config.toml
num_attention_heads = 3
parallel_block = false
init = "uniform"
init_std_up = 0.0963
max_grad_norm = 0.5
final_lr_fraction = 0.05
Each number is 128 + 24 x the weight over its row's rms, rounded and kept within 0 to 255. Layers, rows and columns count from 0. Numbers have three digits each. The size before them is the row's rms in percent of the matrix's.

# layer 6 attention key, 96x96, rms 0.0669, rows 40-63, columns 0-95
088:138137141138146096078118140121103137161138146101133141134155133141098118141104164103129174163129184102144141109114150157132137137175083096145113134142148127123112165133108119108120122108108135178177085176129105116131135099143132153175125076127132105117122169092100132124134104113160132150
080:110092159105115132135115143089128158118110139130125157134129117164127164146133137138153094092159133132185137166119091144171127131149176143181132128118133151109113131121138120174057159125150124129123108137107152137120112147100123125113096133131093105118145111096145090151070104105152160115
088:155137125113089170107136105158134137103143126125130146141119123148081146111160143156129123130178151150125123112097111160104147136076101087114098152140169194125141136103129125150095122132149141147082145100165146135169142116117150118132118096182095106116150115170108121144124128145103114097
084:125140155120148114114099115078112158128107097129122119127161148093136132120096109076128140124104113156162088177147148136146140151142136141174139104164143145146150128157143096135104160112115132168105109128127158165147117123160134131185122105085128156122107073137130151111161130099154162102
088:147145133166121149096117121133124090161141118098131130143116143175108155167134095163165109071105118144129118148135126165156118099169151116112119136151143115111148141146162096173108132136203140118115138113118087095145139152116106161136147150130115114131141125099113135125184176123102110131
095:098164169149103117122105128108150113131118135110125090117123111129121145147145106144129136137120147169105121119121074148142138144108106153149150107103152167097156119146128157124144097110125101150086117134131132123111099115129090115094150079167178129102161159068081152113128093154122163155
082:077109084113082114157090111099121138171137145154143106149131153141134155124138144120071113131098117103132127120160128098100128147134179124114096133172129120159136151123154138173114112119130125140149088093148106142155117109140140114142105134162140154179164141128171139113167090135113150142
081:128133118099081090125156146112134130106140110123117125147130135169121131176129107084176126126118114122115150110120146129087132113152159144151096136144155135157113154149141103179148132144147128088126131108158170136108145117106127111129142173089153109095126104147164068161081128112095155154
075:096127182148106105118095093133125123138134142134133096095138134124177131146119128108165145105128119132119099112125125168147147144153128152139113129146106097117156159176135146142161128128080159144157168175127122142143129087126109142170147134112134180116167134084145145087147161111176123143
092:108155134113165113101101123100153112187134155149138133127153160159125115156111119188166168115131095146125123162104084163163128134136136129171127121124082124132113151166159168099131128099151175122109122092095089179124156142126111130118109141123164143110134109140129121123134103131109124131
089:124147143120160113103081105109150126121157147153116135133120113128127087125072121101124176132077118191161108142130160118149105133139146137163106141134070126150126129143148130113147126161132100136133170135100126158121172100152088152133148106167133109136102089099137089106153124138097122123
075:102115133077114152141138169148103146099135121159145152088079132122155089096132093166110154125092126099161135099116147086100129168133137150087120170128110189117093129118139140144123151129132134110151135130134168137124101116119182141117122130138139122092162144110132088139115150158113145152
106:143112143135135165108116102071132147151125116141122151119135078156111060099114147114105139121176116102109100151101115122144123118105117104134142120150098110151125157103153136115126127138149139125111112106124102137153182137131108106142117136154153110140126084087176164106205120154113117134
110:143145145156140080111121110086132118153105127141180137158119093133140125105136157156141141147138099135148147155146134117145095094110088102159104118152148180124130115113131086120155110152173157140103124132094080153119184163134088086121124137138110124120106117117109152115164090117146129099
111:140139117137098131115148086060155097122125167171139100158145084145127096102133127120118127129150088050143129158130093125155141154105166109124110136164097163109159145107161123153145122137118135132129106104121137118122111130130148126146132146115118088119177129151156128092173119163129120127
088:119091131080123143151115120121110095163109138115127119110094128117134121123073161136124095166137164157096100156146137093116085115092132173099155159128122131133102138155106152120138156159134147128123100099081141126177153092122120144150092141141153168107135114150126140156157114134176098137
090:163129106115146114141137194113141141111108148112156147114122145117110125127168183138120091065098093170130171109116144122165164136143135148164127107119140118125124132131122092152115091158158126123126136151126124155127121107174101112130137094145101119153153156151110091160165115135120081102
093:141122162157202142113104118132126174110088127139163126122166157130119109150150086127117120122114139146106145144128179127156078133169111112093128121153155113143102140094133139117124095126134153148130106096101112116115111128089149123098157133143130138129124108143080125138129154149112128047
093:130146130205183111126092089144161124152131119123119103130092141146123122149129134148156117136121182183146164136178138102104130094118103119144099139083076154129124129099078131118142133152118108133126156139144138136121137122142109183153137130124130161117175125118112126147127162116144143123
092:128117103130107122103121140163117136090093114145185135106162102129120122170107094124173154154092147148118140141138157071112115116137114130108124140102115161137078122140131121176102140121096111094141188134119121103101145118129120104115129140123131173132163141136059133083113146122139132116
080:125171155116162166158127134144104170055110175111122121118109149136144152163127113142149125142130132093111146145137161134162117138111125093128147130129119119126139135075154156143086145106115117158094119152112118139133170150136145101127127122121154130142055112137133116185164127112107124163
080:172115140109096133156136126146154096117159087170133102157121087131102075154119112121108089151113112117139165151130124109093092131138131120131138157147158170122158116122141146137160151078128153120134157119130126147170107097142127087109132167144151118141132162076112103133106111151121172104
090:110122179115093112097114138096131093135112123096132128158191116134178078115171132147160095103117110137118105140130129150132139134166088106170109115100101128116143148145152092135123158135125152124120099099102135114159117155127169098117131099097114142152107081133142149095165136144153141129
095:147124086089099087105145121126097126131145090164092143127165146099135138135138143125167129122116140086123096144120084115105152124123133130139175136113108150108088096149116113130136129181128088122128119128170113101156113122101145141099114182142146144183147113098162164139153125141148096146
# layer 6 attention query, 96x96, rms 0.0679, rows 41-63, columns 0-95
094:135144139160112100117140115110116119111136110122140111137121111117147099129148142154138118136134137164139129131125110136112153098126085153120086152158106143151115135092170104077122136147101114071118153116128142128141144166135077100159102132047112189096135114082088103102129143129141142121
087:090119120142123142119089138098100092124150121166093104188118081112136150135144116148129081107160091127116119129105095097152116085147122099127140134141145103121165102119118083113138152089096158141116132156149141131127138144155148162120141145184102142146173103123150144098114108119154141102
094:114109135105153103167127156147167106175108144103119110140140133111110095120153114100140180148128129105128136112134122138129127100138154166142096139096122143141096096100143142111114160173101155136137131159090138090109148125144125119087129137114077133101115204115129093159122127157135082105
090:139128095117066146118147118150078135162173094119149176146140149186171136131149134084117112160096144127146163139147102166112131112128135123123120119118156153094159144081129153101144095135166123147131162135124124151127160109127151148121108114093148126127143152093137099135081122138135131105
095:160113094112141092133106107120090101113146105155171134165156112133148135123147145108090096174162119157153092149167118129156144153132133115182149091108101200137123097157147132143129130124111129121134131144112120140106102112153078132138128109173130128139124161128120170111083134128131123153
088:126174163154147184130145117101165106117120118134109106154148096136079071148147144146082140145136137097110089115097148085129142160155141126136104130141131116107155102121120100123127143107127132155159120145112078164125118110138127096120130092092112117134114131106105118059128139131173117130
092:136140107134122135128155122087128167126131133147116130125067127160111140143156104164131120146084147109137164117148094096091141086110103138139123145116110116143104148133107129139137150129150132089124098146118085086167166186116139083110129128091120108083088138084120131124147112153176113125
062:159163166100146152121129149134139071136130145146090139105148162094105141105163158166101114108174109100133135107092144113105093131117158136138099177092151121107148139106175101127135135123129091127121162112108127131117092138115104161119113179107145125128167128149118136141146115138103157172
085:085107157100178127138115148135111160104127132139154162111106166172147121092125099114149156093134134171107112126106135132142142119120142118134129088106070180117150098130120108125118121114124158154081152123112149113100171121139142177094125077122147119116141150108126160104148138158130147158
084:157135114110168114138137094120146156148137083159130144155140157104120110136144126102151185134138117146161160157114159181132126107110138137099111138133122157128141158105142096138125105106159121148109141084145110123118161143135072127174142165132125077135099169124165121133130125161071131115
090:130141125108134152128123163099136142147105102133114137135102150103116118088111120128127117151120122093174177089108156134087182130141103103149145117124108090085108128164104129122148160097129086150152126155118114155125064126144156126096117130111132156126139082146133071166103126131100148138
089:154121160116161131076118111118122097140138158118153108111128158102148145182173141148099134117121117130166115127150145140139105101142155131090118089136137137118189131136121119093107135123117158121155133136141140158101125133125136139114137120108127083084140076098132186123133179157162081140
098:148086145175143163127123125091092152102143124136122128113134146132111147149118143143148123184128128130148131086104097138142117137104111109170156092159101131113137124172156125127096067160115125133149113124116173182113135114152150157144131080119119163151088102135161151112112104136121144158
084:119146150138128166087085119113127161088088138128149129150150104090114139155141142105156112087127058079131085112104150116117087153127104118122138130102101105136123122122126169093139145109121119149157164152121103150155158116115157152124142129132113125125123140133123160130161147122152168190
092:124091130140108099098142107105176090136120123115154119148131115137121133116121186140102107160159144140111084108095105102133146146130154126095127148122137152102144162148145110098125133153122124110120097049147157164154093121094113081123104144138072129148110116131142129142100106125102154161
087:137103098093141135141126130138122082125138141158136124200136158115170131104105123086146147123134110117135124176089128146169136147117131155136127115141169068119116142123130146093137159118148135129144147141086115101091163155149128166126174141112149138109094095139122101137155108144178150109
100:135111169092130125168122109164127175161165166101129100143127154131105122102128136123099109087124151168088125090124130149115114172143096156173107122143148170133143161141121116142101153141119122103126122110136131121118142164112162101124098124130098101155142148189097143138110165128133163102
093:117147126128143111124111153131041086144131162114145169124118144150131142123154170119131127134135164134090146146106167134100136128117139162141085122116101118169153125104137156128107092135080125111107114123106114130155178058113134129128099124130146098104098123142123084098102121141136120152
098:149138119102112098145123100106084110121125164154100144108126138120121176115119129135114145175107144108121106158150130136113121117094143109156108168191119121121115138108144117153171085122168122104127119147148117113141129129106096084154121174163073090127135161167122132148100118158125164106
086:156116095101142145179153189130119134087122116142120089094085134170128071092115156110128105125160111168137124135143117152130135105148111125117091115116111131137138099111161186096108124128116135120092122125130130148094114157138164132106088132136117147166085141129136129118152079130111145115
090:107108167154086143165108164115128140151107141117143166133113081113132121094136141192155123129128173135126129141125082097149154160080148136096167144104167149121135131113126163160133096069143149149163138105096126128127136115115157109143141105138140090106134147145107122118142157129093141127
100:146163177141123093105118155141181147151138141116142106121109139092125155124202147129133132108146098139119131118151149160135140103093137150115100092145145105117110140131115093098116142126167085155115156142079121126104099131146083143123083105119126145120141148078109121108167143168123129126
093:119113146145119141105094151111199124152120130114153148098115116148179074135175136134117106179105138133154126122122164094108132156138100087127083149112112149113138119117100152127141117108164142155116141130141085134119152126104103132179140136106123125115149109128080161079164122127112116120
# layer 6 attention value, 96x96, rms 0.0674, rows 32-42, columns 0-95
100:129149110150145082148122118128107106132174179117156124126148149136165122164101084151170100171136123153141177158115110134124137160114105149122157122151125094099111145119174164064104105155156106117124105111116130125119120118129133142138090112122136126116122153115082117116149090164132133090
097:115169113116168123152120140131084134176085144144133138109142152134098165126141094129121136112157128115150115107123113175127152136116171109137175102140184070097100108134123107155130136158152116132151154119138124141143115088159168130111095106116145107144150132133056151135131141122152138108
095:138101142128163133156107142122121099098129103127126123114155103115120154111131133108128120146140143095106088147128131149114122130094123077084100099146157207136153150159156140110110097080133125118143095112140167116161099118095132146086100123134141111129106158147118143140137100071155165095
092:083128125119142142160134142092121161108122168135133137108074114126152095138174157109145100138116107151107090140157110163131113160170165118174146103160146105159137103095114104112112154078115150117158144119122095108134119104146113123091116108114141140115127158132105111152129189140163123147
115:159107151098158134148127100106103104080117154149160097100119132157126092143123147093088104174124100151117116133126143136134089125150137129143134151168102118127104083164141176140132151115134132173095139162144127162101133061131108134130110147153117109161090131149135115136118160116110097148
103:126110149139095108159153141118138166124091119166116117156162083134104107155130095143109144136105096134143103150098149124148144112123102092117097136111176116127175127162075137128103145112091099136098122159154133123116117134146079106113175119116100100148114064133121130113152135122129149096
105:169144114110109098152163120161098131105138132147124075140122090122168156097141079119143131119113117114109141127176120124094149145123113144108149162168113113155132146096149170136121137158102096153147132173149110134135157139149129157156112133123169144134077116148152133122140120143141133056
090:143163139171152103177144118111152147136148145151088109108147113140110123135159117147153083148110082089081165171119142098157110118140117134105168118151132135092161120166131146133127140112135090130127067115147141133110153173134113136149132101114099135095096145138154160121163141151129129148
099:111118101154124134119161145144178178079153148157115132126102153098126120106161122144094133150091122189143147145114125141107102155141118111139110120109114114123128140181138113144123106130149128103118166158147166128165081169128150164139115107109105117133118090111137154098158137153132128073
096:114105170163125117158107115079115131139173128118120088105151093117125138074184108124181128138107155166122160101106158141099114143144167149089151136151126117157107140118143148146095127097150136115122129121168119139131111136099120101107133150095143133144146092121086107084123117150127115161
103:108106088170134115165089112180101139146116086133155111160164158106122138121162156146124096170135134194124168160138133136124095121164126135125152180115138126118147135136133152125144090109151140144145110127109145129152141123148154129143122125176133133100122164094112159163125132126111178137
# layer 6 attention output (transposed), 96x96, rms 0.0829, rows 32-41, columns 0-95
091:128168108112189135114136148168159149126116106108158152139108146136140138099153132120131141081145173133101135145136156137114128091174154136139166132115161094111103138148136115112153176119105100139157149151120100144127109165145164166117143150085158137122136072093135086154126133148143118130
088:131116147121116097101116159128152141151126110106097112111080177065130165104146118086111150086116135160124162115118148156143139136130128155137156118102207151122133156119121124123160138110089141133132122120096192147134091154133125119087114118130132161110132134123131126131109134184111142137
109:077139093119078124131131132116160127174125144140118135142120159149170156163115183137131111136137107113131143130118137111134104112129117132115067105119170129121120173113113152139148119153118082129164130135112119092120128123156066162139171191108116129118133111176125121134111164130121117144
089:128137128118103163144134119106111142106119109110111120095168132110135188132144097101160152136176128150196159108135104142161146119055110150095149109116149154125137104139154145097124085133120127135165112106141176115126109104119144103106143167127153147099148122173146141116146118127123152123
103:143106091133119105109115110130136098099145137156139139138110116133115148106141128137141097116084167121099144177122143138099138140100142099113112125137164099129109123126087136142154102127154135095150117094121084119150139110078093095131137182144175148108154193085158135111171111122113129156
096:083159125124077109109067116118141098118145072119104126083125121095133121112170144123137117107157099130109150119170113129126105148100136148128136142137111136111133073095144097144145127077110123134142141097167118112140147175135106129125110109119098118156180157113093144124089134126100121142
096:164129151086152102131109135122111105112119154152133143152116133139148160081162160130128134122118123119148115172095111160170126106120196111144167163120114093128163091151124115106144148125132119152142106142130126176148100109123106115091167122124141148126163107103187085151135116103118152123
078:136121138099148116107091105134139118116109107131126134149152153107102170118114092088135190101131136148133112119120116101162099147148140123113132144115158149097141088116144163123118136137152104104169151151130090200122112102149171118162090115155154143178103147126117111160103146094128154121
090:101155139160171166132105120139120121130106114136146143170116080164151114146135134098133142162105145113073148139122132092089125115155131089120144111104116119115098119095082159129117110118084151127118108104150091138121151101141076130143192141128150140117152138103087141167126126104114122152
087:096108115151158139112112111134148138115080118172117129122146121133141132144125172127132103103143135129144120102136168162100120114142106122134147142078152138148102138142155143136158201143106137115127180118162098090119138098173113146139116161117117132104159172139164139156138104092112077153